config.toml
n_kv_head = 3
d_mlp = 192
vocab_size = 2048
positions = "rope"
attn_scale = 0.177
init = "normal"
init_std_o = 0.0
init_std_down = 0.0
warmup_steps = 453
batch_tokens = [8192, 16384, 32768]
seq_len = 768
dataset = "wikipedia_en"
Each number is 128 + 24 x the weight over its row's rms, rounded and kept within 0 to 255. Layers, rows and columns count from 0. Numbers have three digits each. The size before them is the row's rms in percent of the matrix's.

# layer 2 attention query, 96x96, rms 0.0883, rows 0-40, columns 0-95
092:096118143108183133135142133111150164110092143088128156153165140129087136119125159140135152148165152155106107134143065097135143152120102116147147101124103137148100155123130152131157142148141121099116084075118106101128138138127124115151138136095148162157109126157124124135139187081102093148
104:130131130175097152091124120086074134130118106087120115096145050143128107134152153114129096121114118126150129125102133172138119151162127126139166107102118105138150148087146116107130142141135087115142108108085127115141126169118126122159138126096165125137097139107173083127133119173102153139
088:149113115140118157101157145112110107089152123102116108126127083112168104154115121149137116131133137160107150111122174151128159147129150147131128114122141101128120110102109109139120126139141138112104182136075104130116162137101171126156165106104177092129122187176195106134131144104124149110
065:125106156131124176118116130113128157094121117134088114148096097061161125122100147144111128127126119145124136142086139109102124159148176117147146120153089165090140140112124128140140101109137111160110138127123117097073130128098145122119153109117178162108091191137099152164141147110123121161
099:098114141143100129110168086087116136117109136097156121150162130124163147149139155153110114103103080146177105142147135170094140130161145115136117101109129102118160145079114110082126167131161099101131160123082109138093110172102095132142153111109151134096101132109137116137125116117111151148
106:121115131136120141094137097103154111123120131102139100140160112117138131156111127162091092110086074145160106138147134161113142110126127116129089091110115105129149137107106094109128194155174079099092112149091099149107105159092131136120139121121143141106108126111089095121128110097105155163
081:123112128143097126103166108105143138121149142103144137149182142086126132123136137153106125099129066150138141154149124144084149140115123101124091128131092127156166136123109094096156160149174084104115090100112129179101120194124132143131160142117129149098103112099117121136116134088119140143
113:107139138096150121150093144129101140129118159131104131124084181143097146130113111092132160167164129134096110126170110113173127089107112149100133128140165168135132107139141117151109130116075160159124125161159113136161133129098172134108108100135063137134127087158144132123129135114107090125
083:166146104137128125142156128144115115139143122150140148154171125151131131120231146122166136114146173105130186092134114141111141163134121113131145159108140124127095154143125166113140115123150145100170128080137141083107107126156096160125106161135143122138127145101120156116143140163136149102
135:166160097107127129145106145163126141132105158135105134149104136135137117110146101099175148181171183127072152100151140102164120101141121182118119127139154144121084117149131133178092120104088145145147127121149127113163160122130145135117111132152097114135149102133153110112143123131111100084
089:096125139131105161127157142105106130111141077118138140105151108120151145159109144145077156086115086142178109134116109156136125147157150122133143107136091087106168122085127122080162142157149141138123126124118118137119103136108129098101164148114155179111102131110122158176103130125176131157
093:164136116131121162172150120147090129098130121124102093112078081109112130110176082140145106131117124165119164109139172136136152148113115147112129138158161118139122134155125105125146130161127076121111169129135129135111135126162138148136109137141117124154079117092184082109128106106099172116
099:153106107147135142145170113140080160117127157113166113158101117100157154159113146127133081081157128118087134138160145131159158133119134111129115184093119094127117097116108098100110115143136140108124111168092129153089158132147155136104143136082131110147117151109160120103155156128121127081
105:160137142143175120126101142170152134128135126133146135107122104142070118092112133135124130155072164125161121126079121128144123106096174058109090123141156094133111150146111091159127145117132136157101119112113149141104125074128102126144121117144164125133119128171121127160142077160138130133
106:108108151106122101110167120169199159134146160154133109126152120137093147136107103165113120153130115155110135163118129132104116146053142115097152130119147171134137133145160093126137152105117079146122100104123121126105129124083153119131139135130071129105125095129104129117150118109113172092
098:155129132163181133152086142159126116136107131103157143131167141131120103123086087094133140122155149131144115131101165128092141114176164118124097084103150095159077104116136099129110110148129172121120142099119134187140149137128103113126114130129200132112113119107140134147107103123121146111
134:137151153148123144085147136128123089117135116120133114081156079135134110127126151148131102127117149153137126119132144143123168136100134115137108147110116082171121117107113076128137166141125102132094143096072111151115177149139154103182085128147198160143107158120160132130133117103114145130
095:128152153140095125100122101120130109156090144117173147131137123120118097093117160108119135130113129120176120114133083103122101130177098114134124135126090128112127140150109188107132159123122115122150076084167161151139103125157074115115103148162135150083124078094099144149108119138119126124
106:107126113169100119128150118077082116083109104060153151111145080181129148165153150116108129111112119133134130121127132163124128125164124119132131132122142090127174122085143143089113159162137137109142121143094155124128089159151112127114078138125158150144098104093136132129129115159112132155
097:110123106139105121128160105097097137118128113090152126123162103170142138113156137175115139111100097148149111134129140172112148124166128115150131128101142074121155135091109120088114168148171119072117140111064119148117096160140091132149117118130149152124125126082152122107125119133093165149
083:103156105137094086109123121146140099152086164149154120117135168168124121127168133132138129130129168117142105129170123110128141100169110132152126136108142101130132127130117162135127156122102144120154143124143140115174081109168082121099120106142068103119145081125129158071105092161125107114
077:126149096143135103150108132167118127118117156121135093132103133157109102134167136147155114130118168136113183133111145143127166127126101156113176180112159121132112149155136130130136154115141153089170135137121146116122142114169054124139124132165108098151144128139160092086134063122122116113
098:092105124118093124104115105102138124091128111137136123130133120109113128126157138170081121112097069132178122124096124171094156155162143111100134138113088145098148135092147121078161132121152095102136131085093101148118118127096103118113153153132168157124106122113114113115091143100115150163
090:090109173112146124109138129115131127123136093128147129102144139133120177137105114175083113094107055131169100159149116148101130139110149083121116104119114134159148155115118137093163123143134102130108116096123130185096112137087127122129138111124130185128095136101092123146137122110138120177
095:171147118130128104123089139145081133140133132124116122155106129139114108102173147109152147153144198113082176105127127114167130118114120134126158171124151166114096134156151168150128097096116166088135137122159141099173144121133122159127132131147090090127133137161136124113129104155101127088
086:090106126112118127088123130098152117128135120108139168142142151143107180166131143169072130110108081142163113147130102138124132121127131105096100113152138153121179165117124123097115173158125109125135096122135103152122098146094137147114153120109119157114079104125088133138148134089149111188
102:108108150125144135104118107089135119119145084142148140135143164132114138146170134128124122077124095090148122140135114151103109175123121106112146112114103148124144143117133178083196102156142128094160127121117141131104095140140073116154130135095139152100120161105150159137125139142151178177
135:110112132126160112111118157111141111157099158098118136158114176173095130141131097104102155158098126136174094120150082113134097079118113128151100099153101145137134128123132100153127168162092147171127130130129124122136105139129149116114128118105102160131122083112056124120110119106139117175
097:116108140134140152125131097130194141143179107194146144104150105093121085169088137109115107129094154085105153141136090144106127123097123134100074120080189128110139131138132153128094139138154112129137142126132134098097092130149145139141130148134121104111127129120110154118146147138137141090
097:120130101136146137132193125140147127133144130071127122162106120118124152135122107136136149166110115167171088110146157123121116100103120119139088088153141105165139102122105083145111165172106104147107142147077140133131126107145131123170133110106141106126114108110110096127167142069123168151
107:161111132140151147134099076100092109137122142143142117151078147129148132133153095131148129123139127067126104149148114155161130131115113137136121125085156127136083085132108158120155121194135143105122113145116140133133136139151128123209107098077138127090121150107153108119123125140117174122
100:139136153162136124113109116128139107138132112115119078117163126116134056130108146102145095107116131089122133134124143110098132133104109112119084129140132120114167151150163101152131173137156131096155129124122164131131127172166094111139143210114122088119147140106118135111119067104108110102
100:120154189163089081172102093147105147104116125059158149167144189148087104104147104144123122137140102125102102142138148146111102141132095097110115139155128105127118139131106109123115160149109115117102147111133127176122111133140120124139134114153155138138124123105167142123103104142148169152
090:113111108144134156123169157117091149146136122146101084090120073097160107096134140138140118126130132138131110080097142117161176128119144145164147147127156128134132096133157131130156112140099125126148123118095105101094137156085124123140136100139168154125144152159182066126127109124099139173
099:123142145154100086109063127121132125116111146113151128097132123160069127144121127127126153130125143125131112109145127100097146107132107098110099132111136076151121114142104101128100159150125130117069132071160136152132095139156121089121092153126111120088090098103151186157103139124128097133
101:128136094069165110113147145124165099156109117098113165114120143135086195141114123105108104178117171131142149105090082131100132143119154108101123097088141131158104093133148131158127118115125124136113147117144133122183123113116116133117146122152108138155109126151090153160141099113139112088
085:129142104079125092119117145134140124162131120141158122101112171140106163123134157078111103139155165117154168108101107104143069133128138137105124127117146132156074135137143157143105092106108166149123113152156143128185121116154130138109115158143071143156149101135116151129146119149145082138
091:131146131150082145179160116111104142141153117135148061150135104168127126094150154128089119070142117130115129153151170138134130125150096155128152178162098099124116134126146142115119141098160153094145138157083159127116134140141120137125109136154154127087181142144153089129119122105114149133
084:128131096093110120128126128083116115145123129140133093150092177136114152130155142096122103116146161109117151099122122105151088125148097157126141170150155135155103136135155180120118104109116149096160148182135130111184108114149144142105092167146088119134168118154160128111118150114170105146
085:124125150162111145114145123164140108134148110102160116104165087108137134136100131154113140127104091148164132164122133177121166152111159100107117110092094093139122133131069097125136149130160119147097090089120126161088162172119135121159175133118153131119121136094128119152147100123092160115
098:131132116152142101150111115085144118105133145174123150127128126152161072154173138102123123116139124095097086155150129109085087109153087156159114131138133103119157099134135156121143122149134126095127183123132140113126088082163116116090097106132119104094110099109103130124079160142146128114
# layer 2 attention key, 96x96, rms 0.087, rows 0-39, columns 0-95
122:120133077132159102117152116120135100092114117101147162128093086142145120145178075101113088125084135104146144138141113117106110109144117140175133165137149110165148110113106151120114154119117127113148155137162139125116107108115138171119106137119125111126099095132121160160138089081096170086
110:166113162149158157127129135130119101127113128138126109159156178111073128129094182144147159118128139118113126119097131149153146116093133115105118142102126111106135142121136076130150149109100116106178134116050108084115138105148119151118125126136143147165100162158130101123137095106161144168
081:115107167104153110128151099178110143150127152088126109140163161096058157125109179102131157138140116143149118138111107158111097093102108116106139150103108147113111137093160077144156119110131134103126089151116092118099133117130127109123155137142117113168117141142080085128122129132145113152
078:157095158136102123175090119127122134184149140166117090119167143141132112112142138158111129124129118129156152147126070146195111127116105126120140113115183142108120131126133131120120099148125130109103122127133138140120136119151112097168119134131126063123154170113121109135094106196159155123
091:155113091119147140151115105116107136117124134150162108127117106144119142162145126163126103093095126086102150185103134152138125151118113104102167137097143167149116143140146136108145133102164155082130135133107136111099120142133105118181125111110126070128137154168174125103116131111141197101
084:138092124121161129166129111116111111108155102144166095113133108120120168143155119142119081102134134102118135170124147154158141180090110120113156143098154164154114143129135111120144106095131155085134120130124129096105127138123061152196127133128101102140128171148150096104099149114106151120
101:134119113142117138131111116101094134118105130137138100121127123164124143132163124176090131077105130112141128184094166148120139177118117139116189100092128155149150155128153146105126129129155145117132155135090138104096132144125105111180126093125146106124104161173170114108128117092128178099
081:142142116150141173078116149129157122128127132150105123123150130105120128132100135108157159189122128122129124086137077100169117136129167147147103138136147152113115102126141133161109116131109148188169126111143089127155139085111136118112130130170150148135131106175110115161160084169145087119
093:113162125107082091151168125077121117118121114081111142147076159139140134146134133094134114127116112164126119177111155133128161110139123109110122106183147084147161135146099127138102148141120091097097108144103176143141100132153155157084129157132137137143114126105132126100170142096145134121
085:126157116134139153064115168123156122122105148159134145144120160117120107131124127147123159197124148123141126090124114109158129096145144139157122110146130126114142113120137144174100119153068145172152119089149086114142117082125170128071137115169136148125103108136121128147141103166135097127
098:124085147110129112169110095113126117127173092105149119136158109141128130139145131136124108054103108120142138170131136173125148161116135104099131112103145100126128149144119121096162149116189112062084117129103148113099114161125088136168136110100104114121131160125141142140106126119103157140
113:113168087141132098100136177187127135162106173149119121161095154116110142143115126139171181172160146108111118117127136114142119091109109155108145125138143147129129125140088130148133133119077149175159123149146123142147136136115180160149136099135125131099163118158110136101168120111140136142
097:150166110141097101112144136119100069126140134110135080122064126073102149117115147148126126125170155151120123143119168115138109112117087170153116093151115111124091128130137103136139172137124130128133137165097136114142102174111093139143121132144110150135132134129149129124130099063139165167
100:112098124123140120091112108158135168129110126148191144095120098100174128155115121139117120120148149138086103101133111150115114131129115105111126161135079115163113131095147138108130136158100132150163121116138087113108124178097174105091142152087151119157166109108109185128113105138142109136
108:118138099162137137110127061107104145109131151108207131139095122125139113156104102102154172104126093182110122137111134144090126135121115101154127154102134159137120104097140102131142109114079141130136156164165128173092129110139099103152139111095148146140118113134121118105119106125160122098
098:167089126077135103137183143161134122152123134121105104099065095124128111140141130164089115130116136104131111102165130135152121118137129129107141133123083129133137162114146124173119110153132159159141097090138103106104102139069137123112143124142085134133152103130142170096125143109075133157
120:158111194094116151162120130117114169136114133131140147156125176117092135118123177090124137119174127112125083114144134116141154108148104120099107091102146110080105118167161113142116143084128143124149089115095157116144091097148121082118126111127102126142142152134136125105133164169141137115
097:179137137145135141106116122075123131088106130210130143155165118165096133105116124155148122120109129113129112152109141133191151115105138124106168133101159105149134150101112110140137123111124110143135141113091132107093154134130123139162127056148124130136120156139148116129115087131185132121
102:164123148130165138120113100119122096098125127184117133123170144134090122130135166158138164116103128111170136132101156161189159123111130114101144115117159109141141163123122087122143132108113126138113138095076116076130152125092118142145127099139132121140108180164149092131115105124166169118
087:161101122134109150140105117091122136119135124164120129121143127127148126115148137146130116095114147097106165165111153142172135179116126138097174098102134157136142144157142135107121115100142138114144136090097130109123137132129115130155138144093146085134136172209177121115108121118147194087
092:124160098088139134112152130115119145116102104106137135160124122137131162133116100133151082149132099102149053114151165105065136117164136113167103130098148125181121104161107136142124136108109133130091172138142119134122114127118120142115127094131103152118127103116140116149163173085079114115
107:113154118113181068102113120167129128126091135117139154125117152115092176164105102120140136153162116146119103131146130109104107102117129093134116155152101133154139132153151116144151120098117144122161147134156132170126144139075143175113164145109112139156110115108082133142145147065151115151
070:151122131127139112171144070114101136154125114097124119128129114141122120139144113150137138086112104104151103163133104135102141158123082086115146135094143123154110103160099158121144116106163135073089156135160147164118138136148066122191117085108120089127106151144168122126137135120111132125
101:117117129128164144152132109128093169138141102129156087131137104142134119125148157154128116091108105110090133169113141152099146180112120106079179149091144144154130145145133142102136133137164126085132139140120140121096130115126092118202121105096137070135136159156163130123124157113122161121
082:136156140144109134075131141120159132115079164141099140121122154127128104125106149119127152153134153128116117106133095097128108111153129175172117116142127114122134125142142138147080142166081142171176145110132102127149127104136178125059140139155159159127088113135124132129153120163156073125
134:133097118133151157142116085099128134121149099146163124119164119130106135136155161140114112093100114116130122148104111168108150188111142097080143147087143134151134129131151140086154153123179146068132152127107121138110130115117088118190163127102128117138107168141157138149115136143167147106
078:148170110099087076202131099139109133130139107072076137127100105154122101115170108095151125114148099124119130134125131127116145114109101144130109127150162109129143125156121136152119143131122099095105123166150187141131134157159131138136105157143091127121148135104145095072143149131127115113
102:129084111095175177097106133124141116134183073139130135105149134143095164122163121082117114153101132098148143096161099136129118149094159129114099169090112142119130128098129151123121110113130135120132127127165119161121124076124145110150108169114115160178131104136128134149104126128160089117
095:112163065170126095156152114123156164114123131120116185121104156118155125100129099117119127110161114143065121137095121130139129111125080099130131129178128162107118103139169100137138131124091142146136110172108165119141120155139116133109128130131101101133117077096123118118179109141151131101
094:120086097114157155097119135154100141139154129164183117135148157095093167143142121122138146121120118095131140075149124156132131135100139147111129179097101131141141130073130097075129112102144156134157121124147078123151136125069162104148132125127125155143129125139109168132094100127130161128
110:112134086141087088120161135108079093117123125103077104151083140110141099121133168128130123135130156132125114116105124097144136118096109195143156106116116141102146147122179120135118130145140134111166138148126119068157124148142097130102125116173105119119127130128134097067150093118116136153
106:148142104131131079145126091157137107155130129135100164081139155158134185128134098153097118125179140117121140188088125133103091103142126143134153127153078133138125101137175145147116127111096166162140135195111137162124136189111156130108130117127103129147124133130115127121123141122138121137
081:109116193082118148151123144088124140169123110131140135147101131080127103081137149116122141118132135118140120126128133123159138149110108126100127122102104089085099167160112125135131151176114079119076116154119137108094125064138144111128113181117131159136094114130137113119116152134116154165
091:166119131106138079127133085148117126131077191086136114134109129166108138130135153077142139144161130101151104136199117132150161110146109114150121140135158117111119090121138146135114129140136122128124133097133143110158112151124099071136126089118118121106147139133179155110145118177106105106
093:071125129116152183121121161095144129123140090120137209112152132094097157140134108124137104121076147120129133137149099134117120126114100064096112085090117141106121126159071144119142135139134134115104109109127135128114122090121127127132115179118124142145105126134138145164161143102160112121
108:195157152149097097073145111143118109142074172146123139136135103152128091122086168110128110147139113134154103135151124128072199115113142104126133143121107124169137101102133095157120096126120147124114138100122114122118146168101139108125138099113150119088151141135140150121140149138134099121
102:178155164144099086072138101156133125164087152154120165130115120149126119129118151111137144158106131134152099114160106115074207122131147140113137124148116097163130092101114113148119109112120144133097108119150124126120142159122130121113153117125145145086115138122125156130176154136174095115
076:138152110163167120092122121136134108133102136172147146119165124134119167147145131139144136099127152132130171148129093151081153136108146117134181135111103115137115140130154113097201109115139127123170119127116157120116181126126086130147189090127165113135101178125122103138145118126164132126
104:153141125095081097091115119135146150157103163148129149172096118126158141130100167138131138147136131128135103104153080114078178120161128181156128118159102099149136091128123113151096100115099126146124094143121127120150111169150182123098129134118136131108118119162107145116150174115151121129
099:109125105140165152126126112111120104111142101126147131111175131147106137134172084147144125098123156146091156160130155154151113139098131105107149152100137147117114146119157138080175135142186104101156123109116133136111158103119058128173133092121131093140117147103148110140124112139132188121
# layer 2 attention value, 96x96, rms 0.0641, rows 0-31, columns 0-95
082:109114129125133106110125156106177146074115136132166108151172132113179136094098155146100088142143124127151126121119171135144104157114112122104108106141155134113103134124138143139133144081124133134147146075142143078105136122184120100116122145106128137123152111086152147179109112147088094102
080:105145113096070136144117166156138154129114114133109154101162164134096158101107086104124108131141157119149151127105124153125179125107155143113117154172151127140120152128106146103103196074144157133131135115160161082134126131146119159135114116114172143114115122147127120157156103098106122101
082:132116145138192097173139097095127133195107112140119121104109152117153078114172100125110139137110134124139120161126097132101086128137101136157123129125134117132188110111131143145127103164135121135143115119129093121091103152080131124143136119079131140124105111126133131194153125147157157144
100:097144153105154126136141136153134178126126140135146092108141095093100129093118135078142108126143145100114167116125126111114127135119117125103135098119148052104103131113065093130110162073146142133098131103128141131127151136167106135145109172132108103136152120119105136104108133100064140133
098:139127152084125145143071147154136132102134126129151156151095109115112079169121108159126089144128111126137138131166111128134143159101109116073124085151146140123102150167108087142128173128119152126156123139131160133131172113144135125125102158132136100182111150160139108121166187114146140136
072:142129083130101054145147140107141141145162123121138150152124119108145134109153114142123111118096141118131143113131120097096181159137122150131116163104148138134154139087128107145122147144123135142134117136105144100126099165195116157119116137133166129095101071117161140147088123104076083115
094:121133127111085137115102146149131129160121146177131135120171210129140126125167141142121136111133135109150087112124100140114159138142165126134127132116117162122118134106156150107128113121143139141165093076153152126147129111146141118117105168135116157158106127139137111214094163130096101100
095:108130128118161153115103125121143152126106108178133154096126121135176108168085110153097103135148145128136108142162101081127112125145089124114138123124163149146139110121150176128139139164135107136184122085166137137098116177144144136135127103112139126121122110118139112192111133182165101124
087:120118113105093142125130141093179116156128127106120164110150145187103143116123164125123111133133128126112112144083160116101144112146181143123121158117079165087135144169147136128124086106132160136151151118135141110135156127167131122127124078169140091119090155133103107086105140099143131166
076:135121113095112111183141143121119110171165129105116168134124107147127138139121111101108160124125107147159130106146117121144117092126104113157140100150130124102114128091137101152148131190129112135095109166067143147151137166113127085167106087138150106158149139117116099116146123184148131172
089:097154094169103098148125150127083114158130112099110127062150158129147110105131129105101099134131137138136123095113116149140126137127108107082087125111133147094131123116119121127148107115118100154125080104138154114107114123206116105157129098109158135077153133132128116123156124184154126150
084:147128158117126141153150101088126088160152154078115143124123144121114150150129111079151142120112087169140146141140101138145096130116121156159135168136071145095123139106121121147163097148144124111076102140114125143141145126134155125127121174139086146145156133116122069084123137172148152125
091:164105108111112148124098132112094104168139120114124121151150201133151167140121102081118129136131108156111102119150151140127080122147116163103138150169105147104162135125126136129141106193127139116126160148122148143140131116092179130145134143113148138135103100162177156077132130107140133104
085:120138152172134161126152138115110141099090173097156128164118110132136154145140183122106166129134120112144091115082109139157177121163128095200117178137127142134133107138136127118149104134146150127117143159164109087145119105123104097127118151127128116136110152151096134129085154091141114150
102:151138130132124097146087149118138099164150131132114127143173160160117125098150130088141161145120105100156164123142152120114093121112087159075113116142095088088138118146090123115139161142136115107136154123098141110139130145131141113117154156147158104086180149154101139076150097115151150148
084:089152128160114122126152134149124155121141126116145108109134116124121142109112074128139158133122089141134098105163099160118143135117138105194126169145174117153093100121112133112144075138141086115085125147106137153101147109169143139143105095143118122112139110103170121080161099170112130153
088:118135146101091090105140142164108095128132136104133118120110122140140133115183129091136123108136119132126113114079175122160132080132172115109119107134146093174102142157082101152096163098140157132091173133115144133143123129144132112136168081145128112084157157119151139119113097128092151135
100:158111147144137131131170105170149112178163121138188135147112109122126127118110159187124160135159136128120108134128113116146190133134103109153135163152101148183122103125143158125158098137121197140148134141122129148117141137157136106108142159156107141135114135131121126107119185139093105137
083:102127130127150132091146129127123148108135147165144112124120155138135104108090142152105145132119146127131137122134126141105137130149111122167125168105161158095121124093177127099131098115122099138146093110138129115106129093083100138120105133088106132181067098112143126201093138105190139106
092:117142101114154149188139121110085107142120113147118154147091070101105129117178151127106125133109149119136120137152120114115122125130124138137135083132138125127122136123051110122122178130146145133085140172163126124149127143112117125128111075125155127169149131136075148137118153162092153163
083:119106127121138160125128128107102089171082157101136154166103104121120128136101152159122154114108117146155088119134123138068145121139145126188124124118131156143131111104111171135147116154077164129135172136115102091170100135082133126132120114120108147092109152093136119135078135149156134148
090:162120131130171146169093119115151114168143122143096163111119063135185080126130120184111150126138120142166112124135109146156077122129148134145149099140127133127122119114145117156160160174101140133105131168106144158132130154125088099121126099151129115147123157112110130154136146146175148139
098:158162087131144086143112153094144137098139114136158167163153197111138080123076123131131170137120110154145143139144103142127143139116142134150105108181175146138139141123180115102126190111132113117125092107137124095123125142123127107133109168106125130137137123137139129150152123126177127107
092:119134135114103153115182101114096111144118136093089164160146140143063135130130153115137192130113114165154130117092100160104183135119127178138127150150141141105170133131130150145137115137139149126127094173152116118126104149139105134124133155114122165111116186160142126111106113144152121153
101:128119110154144118106128150111089107184133121099115132124148143154132135115187167094133182135130093132176103126111113115139150100145136156126134125137094125100159123126156108111125106163131120156119138151129113115126103130110139102129166093114162141096133127154083170066115147115146124189
096:132121117114149119157120102099111155102097105092088151168188134143123110113096102080112133140146132142133096123104119132114129134132091161104104071092151122153139142126172135115087168141139132132128141160128111116135110125131130129108162102104138110107124133201162134135109150072128113110
099:131100162145141138081123130144128161140090146109171114132087128114148131155157138168116143113182104108124109122140077133163174131136112132089127120140101132131108112165163144131136095116125173148138108116133127143136145149112150100119157126123132132181163138152141147115172166171082094119
082:164141153101165148113141161115150154127158119159145134140100159073147100175067130173099153125105094127082101124153125144150122147121150121097108122141139105128106111112087131142156113116098105129140094141113134108111157139162152120139132138129127162172107136157161130112169156144159143145
097:109124141126162120074120137118168129116095130180111163115170098127137122121084110175110108115145173092138133136118120107113116139100178141123137089156129110098109164118131108112120197110123092145153166077108115123127139108136115110094111112125102131157093110105133121154131157128120142115
100:122105160065131133130133142116102184106102148117138120117124099112081117131107119082124117121136148081141130139123172135096107133143123128103162099134173164130125152125130103126095144107118176106103146137085099113147113117090130092119091134119134120155110118144135134155076159081093139130
088:099134100132158131092152089135139133097097114133128138114085141120135144098130147171130180131137134129140130138084119135142136150132138099134139096139124131124130169117155142141120118113131176123138096091137138088121105089066087112122150123101099123136100132128134152223119137103125134088
090:144116121118129124139142107104095102120108153079147116135076083111172131144171152171115142117149140150130145114120168152131132144154148095170108132145161144148098161105127131137121149136120158129118148126157134127136106104124092128141131186127098108128124106103126118182052093111124138100
# layer 2 attention output (transposed), 96x96, rms 0.0651, rows 0-31, columns 0-95
076:142094147128098138098135149139106106106088146122118140145111125153156094101118126142144114156105174142147136151115135121129144167148131171140105083124115120099126106097153083118153142153161147143139144196102122117107125148120130096157107110134165102120128171132144069132136069110151163139
076:146084133089116140117147207180094092141081083139127133103142129126138127114125117135105132166147113117119103123132127132108177115122106116133125073104120111154111111144140126149156143150110161121130092106133118125130145130105110130095134085096097141116105135127142109162150069135165135095
080:117142122147106114114119098139127152110138116128127110127124142104123161144101132157125156023145136138095164112143085079147106114098097144112125150128148143105149176112155165107112119127109124129126145133144147179115156117125171113135141115140103095150163145157105121131118128104142082163
101:157156133128126126116132141182134142130083143140131117091149108115100108113125142147147126221136166121129153150123116151108149150063132158125131128103148137135085119141125114143178150138144129100108147082128114106129174135129099151166123093102168137100120143121123120151153097141137152134
105:155141109110137132174117127120129127104164093124161106146076132169103104111180115109169105127116138141139116127114147137119120179115107186122116158101132140134107126171135123159134141158141151115113130144129142069148111099181091126127111130158100118148119148100174089102111108132112144149
073:059093146138090147090187113145089141094076157124119152112147156132132151114139094135092097103100121112148098117124119107140118120082140095131098107100096108130127125133091188138150138140134127111154140144119116153113115158085131120156123116137164112165128135106150110138136100140116125132
088:122080144115147137133159144151089128163142158095074130142149137104140141144135096126106153105134128119169127139152141155113179162167081125119133135130136114129101107103104150096142142138113136126132082182123122128107097129121119145074162158077142165079159146115115115130138102126144125147
099:114147110138103104156112113123098130130136134096127097136083146131159150113150103121124158092086113149098156097132107120159106093138111155138089118162146115102137115126153155113137144160137130139128136178110161152097182153164143117126123127144115105149125179161138054110139119110151140167
078:114099104105141113134114113143161116149134125129127146163131108125154139167105123124144144119148124119140183103125181138135129098118166062095161106108079116174113134139097159133096093144108133128131085156172161119162116132102140157118127170160130162114130091113133121160149116135127157099
083:133164123090105083119129060135166143130110112134147140138168137157148156101138138148118110086129131133145109125131135122112148079116155068121112158123163108157152144145102124120127150109130119137118121088105160177120117110168148126136124118121110144139162076075149147124101121166132091130
086:159119166129107132116134112147126111129139103124124129078119104126150115100080127175137142077121123084115154126137172076122169060126165104143094148077120111133123105121152128107118109111134114129112175130099134146106134171102140109103147133104095161145171127101118120120135115150138115113
087:118132092113107102122137062119174143131148122159134125160141120077152147110123126159120106086155095101175116156142142100142132107138146132104174148131141138151108142139089163058131137086152111103093124129128130113132115106138152135144133106097101134124156123087145150130115167131109112093
091:111135136132177148149134137093162140131152126140132166141119182116135126122140112146131117109128069093183100141121143099145081099145122155120103124152114127124112141103140158127091125112102122152135096177134108116129095124124182138122115130169086120191158111129109088127128132118120087150
083:110094119108121140105124100112119144114162116084118146145153128094118137157092163095115133162115152177113130163151122155137147121157148141115191107150160114112110123133142097112096147126135130144108131119098138120145077142137102164118155160115123161138097110148080161172157176145162128133
101:147130099114158135089118105139151117156119129151170134109153156146146125123116127178148106150162129074115141130150136113143136144065158132118121129085113139151141117122139141148120118094130144124155127144113117132135147134129128129186089123135068106134179082146148096111162101167143125073
089:123149121155122124101144101120124128135093129137130117088152120109152129088123145121113171150147128155137119155119174091136157090170140158151127131154184089155141112104113117098104132107106084118098147068118081146117149127104140108085167102118133152146113106109139158148093163110122123115
090:167142161126163140101132161112170076156100164146151098100164117154126124155112149113132124156127162109115097125124133095079127106115141096139102122095109139148138120105127084176100133137141111134073119117149132114145110123101140127112135120126096129107081121119081178126155113121082135132
100:106160098150111156111144088112097123131118112111140128115113143109148138168152161094111139120087143157163116130126197140135109131183145138170161150145118095118144126096073147105115129138136132094144170143126120100141092124094115158082161139135165141108146156149105107124150134110124111147
091:110123153129106115165131121157077168100140145087086151162126102103110133113107108130108165141126129172105123159109115143140129177174102133140119111191141140076095147130146145098144118158101137135114115102127121142133108154131130135128135146103193132102132145136116154174103157127154128125
089:158123132094127106125108148135165147134145089105130113139171138123091131156130169133125118115137124167108152100161071156102152089063096092107127131106148114159127138141131096197139129112125137122147149072113148161089117115137131122121119124097130117120107109109150138129134121103147078145
079:072078100123120121138101108066130109134126157124126109156114160135145123159132137116118145094107095186139143105145105174137114110101113083130130093147167112124110123110163158118104166137123131146120132122117129119108121154170128125144141133145109111129112121158075168162100156153122079122
091:124167076116132063117133089144136105126139091146150125128128127140125132135150131145121121039112164170140113105133103150129149133144106067151112157133152114126164150136139094139109135129140097127133118099137173169103090119188134119131116119145135121119138091114141121115105106151136106124
095:151105128144110124122180137180098122109109087120108134125171128160131146054131142137111125066169134125125088140144122145107153147138122166140138128153137112116152142132152172152155122096118171139151107125100125138150088119123107120154131139123094117121142096114169131109112119143163086092
085:102080141114100139130127135121128135141123068139151153104126144115125139137085150128111133053152098129152133121157120146134182110102151090109168135101117125153121122146134164100126119085125175115118139105128124092130128133129109106107151126112072132089139123154140188140115131146149118083
099:111115137109144108107117127141167152153133117112148169111147156149126155150061150126108130098144145103142149134148116136137139086088167083123125141099101130129141140107124137130085119082097145152138120139128130179143127139117164141114131140121106156156140043120080153127145134138153095105
097:110107149162151173106146192114148123146144109147135178134105161152080135124131151139114116071116126112124152131113060120108126117070136123087108141111151132116150124141170153147129129138102160171141119135130153125143130152135137114143104110137114147107106113156129120119125055133154138126
101:129137130128129138153098114090113141134169117113127100108102132138132124171134160083133123104086151127146120142107157132110109135153130193159160166117122133099125098103115114076097136116139140143125156162151095085155132138131149131059155146148118136155121133138096100086127141110113136183
081:134185084127118114158140133116111157107134098112144093127114147164133088087138156106146136071129172135158112119100166105166138119145121188138139161148128100110085139101143145109131143117105141150147122155117141093142118109162085136103139167174118121163118132113158136115121132140115103114
100:124121113138118079134113176195115141120094144128122114152115139123110117117133115128120128118154191135125139112114114200126159171118086084144124099109117134118120136115156100140146164171120130146160089125136128153127131122154138128160139098127195128113122100128163120131108091118145143090
104:146108149134156131150131146105176164116134137125111154157124120152090105134126149130152124147110115136162133142093053169115096185080097127107099123121154128132104133167142121153149152164118155156107106093139155123138099108123125159154115120109156141097110130136105160159120097115130143173
093:160121158115120128151122153122091132124152098123085126124125126131101133176101134117132132129165178171136123121116097125086132169186098106116148106147097178105136161147135097104156106159122156140128168139123123117152103104123133116123151140120124142086117148170110180156080135108141137155
076:127101145111133115114149106101114081098118131136133132134166122116102122148144106145110113119076114159154090141142098137103089163148111102144134108140121135114136163118150118116173145163160112118085140131133138118071071151176103118165127125104124144106087177129097150131105143127125134178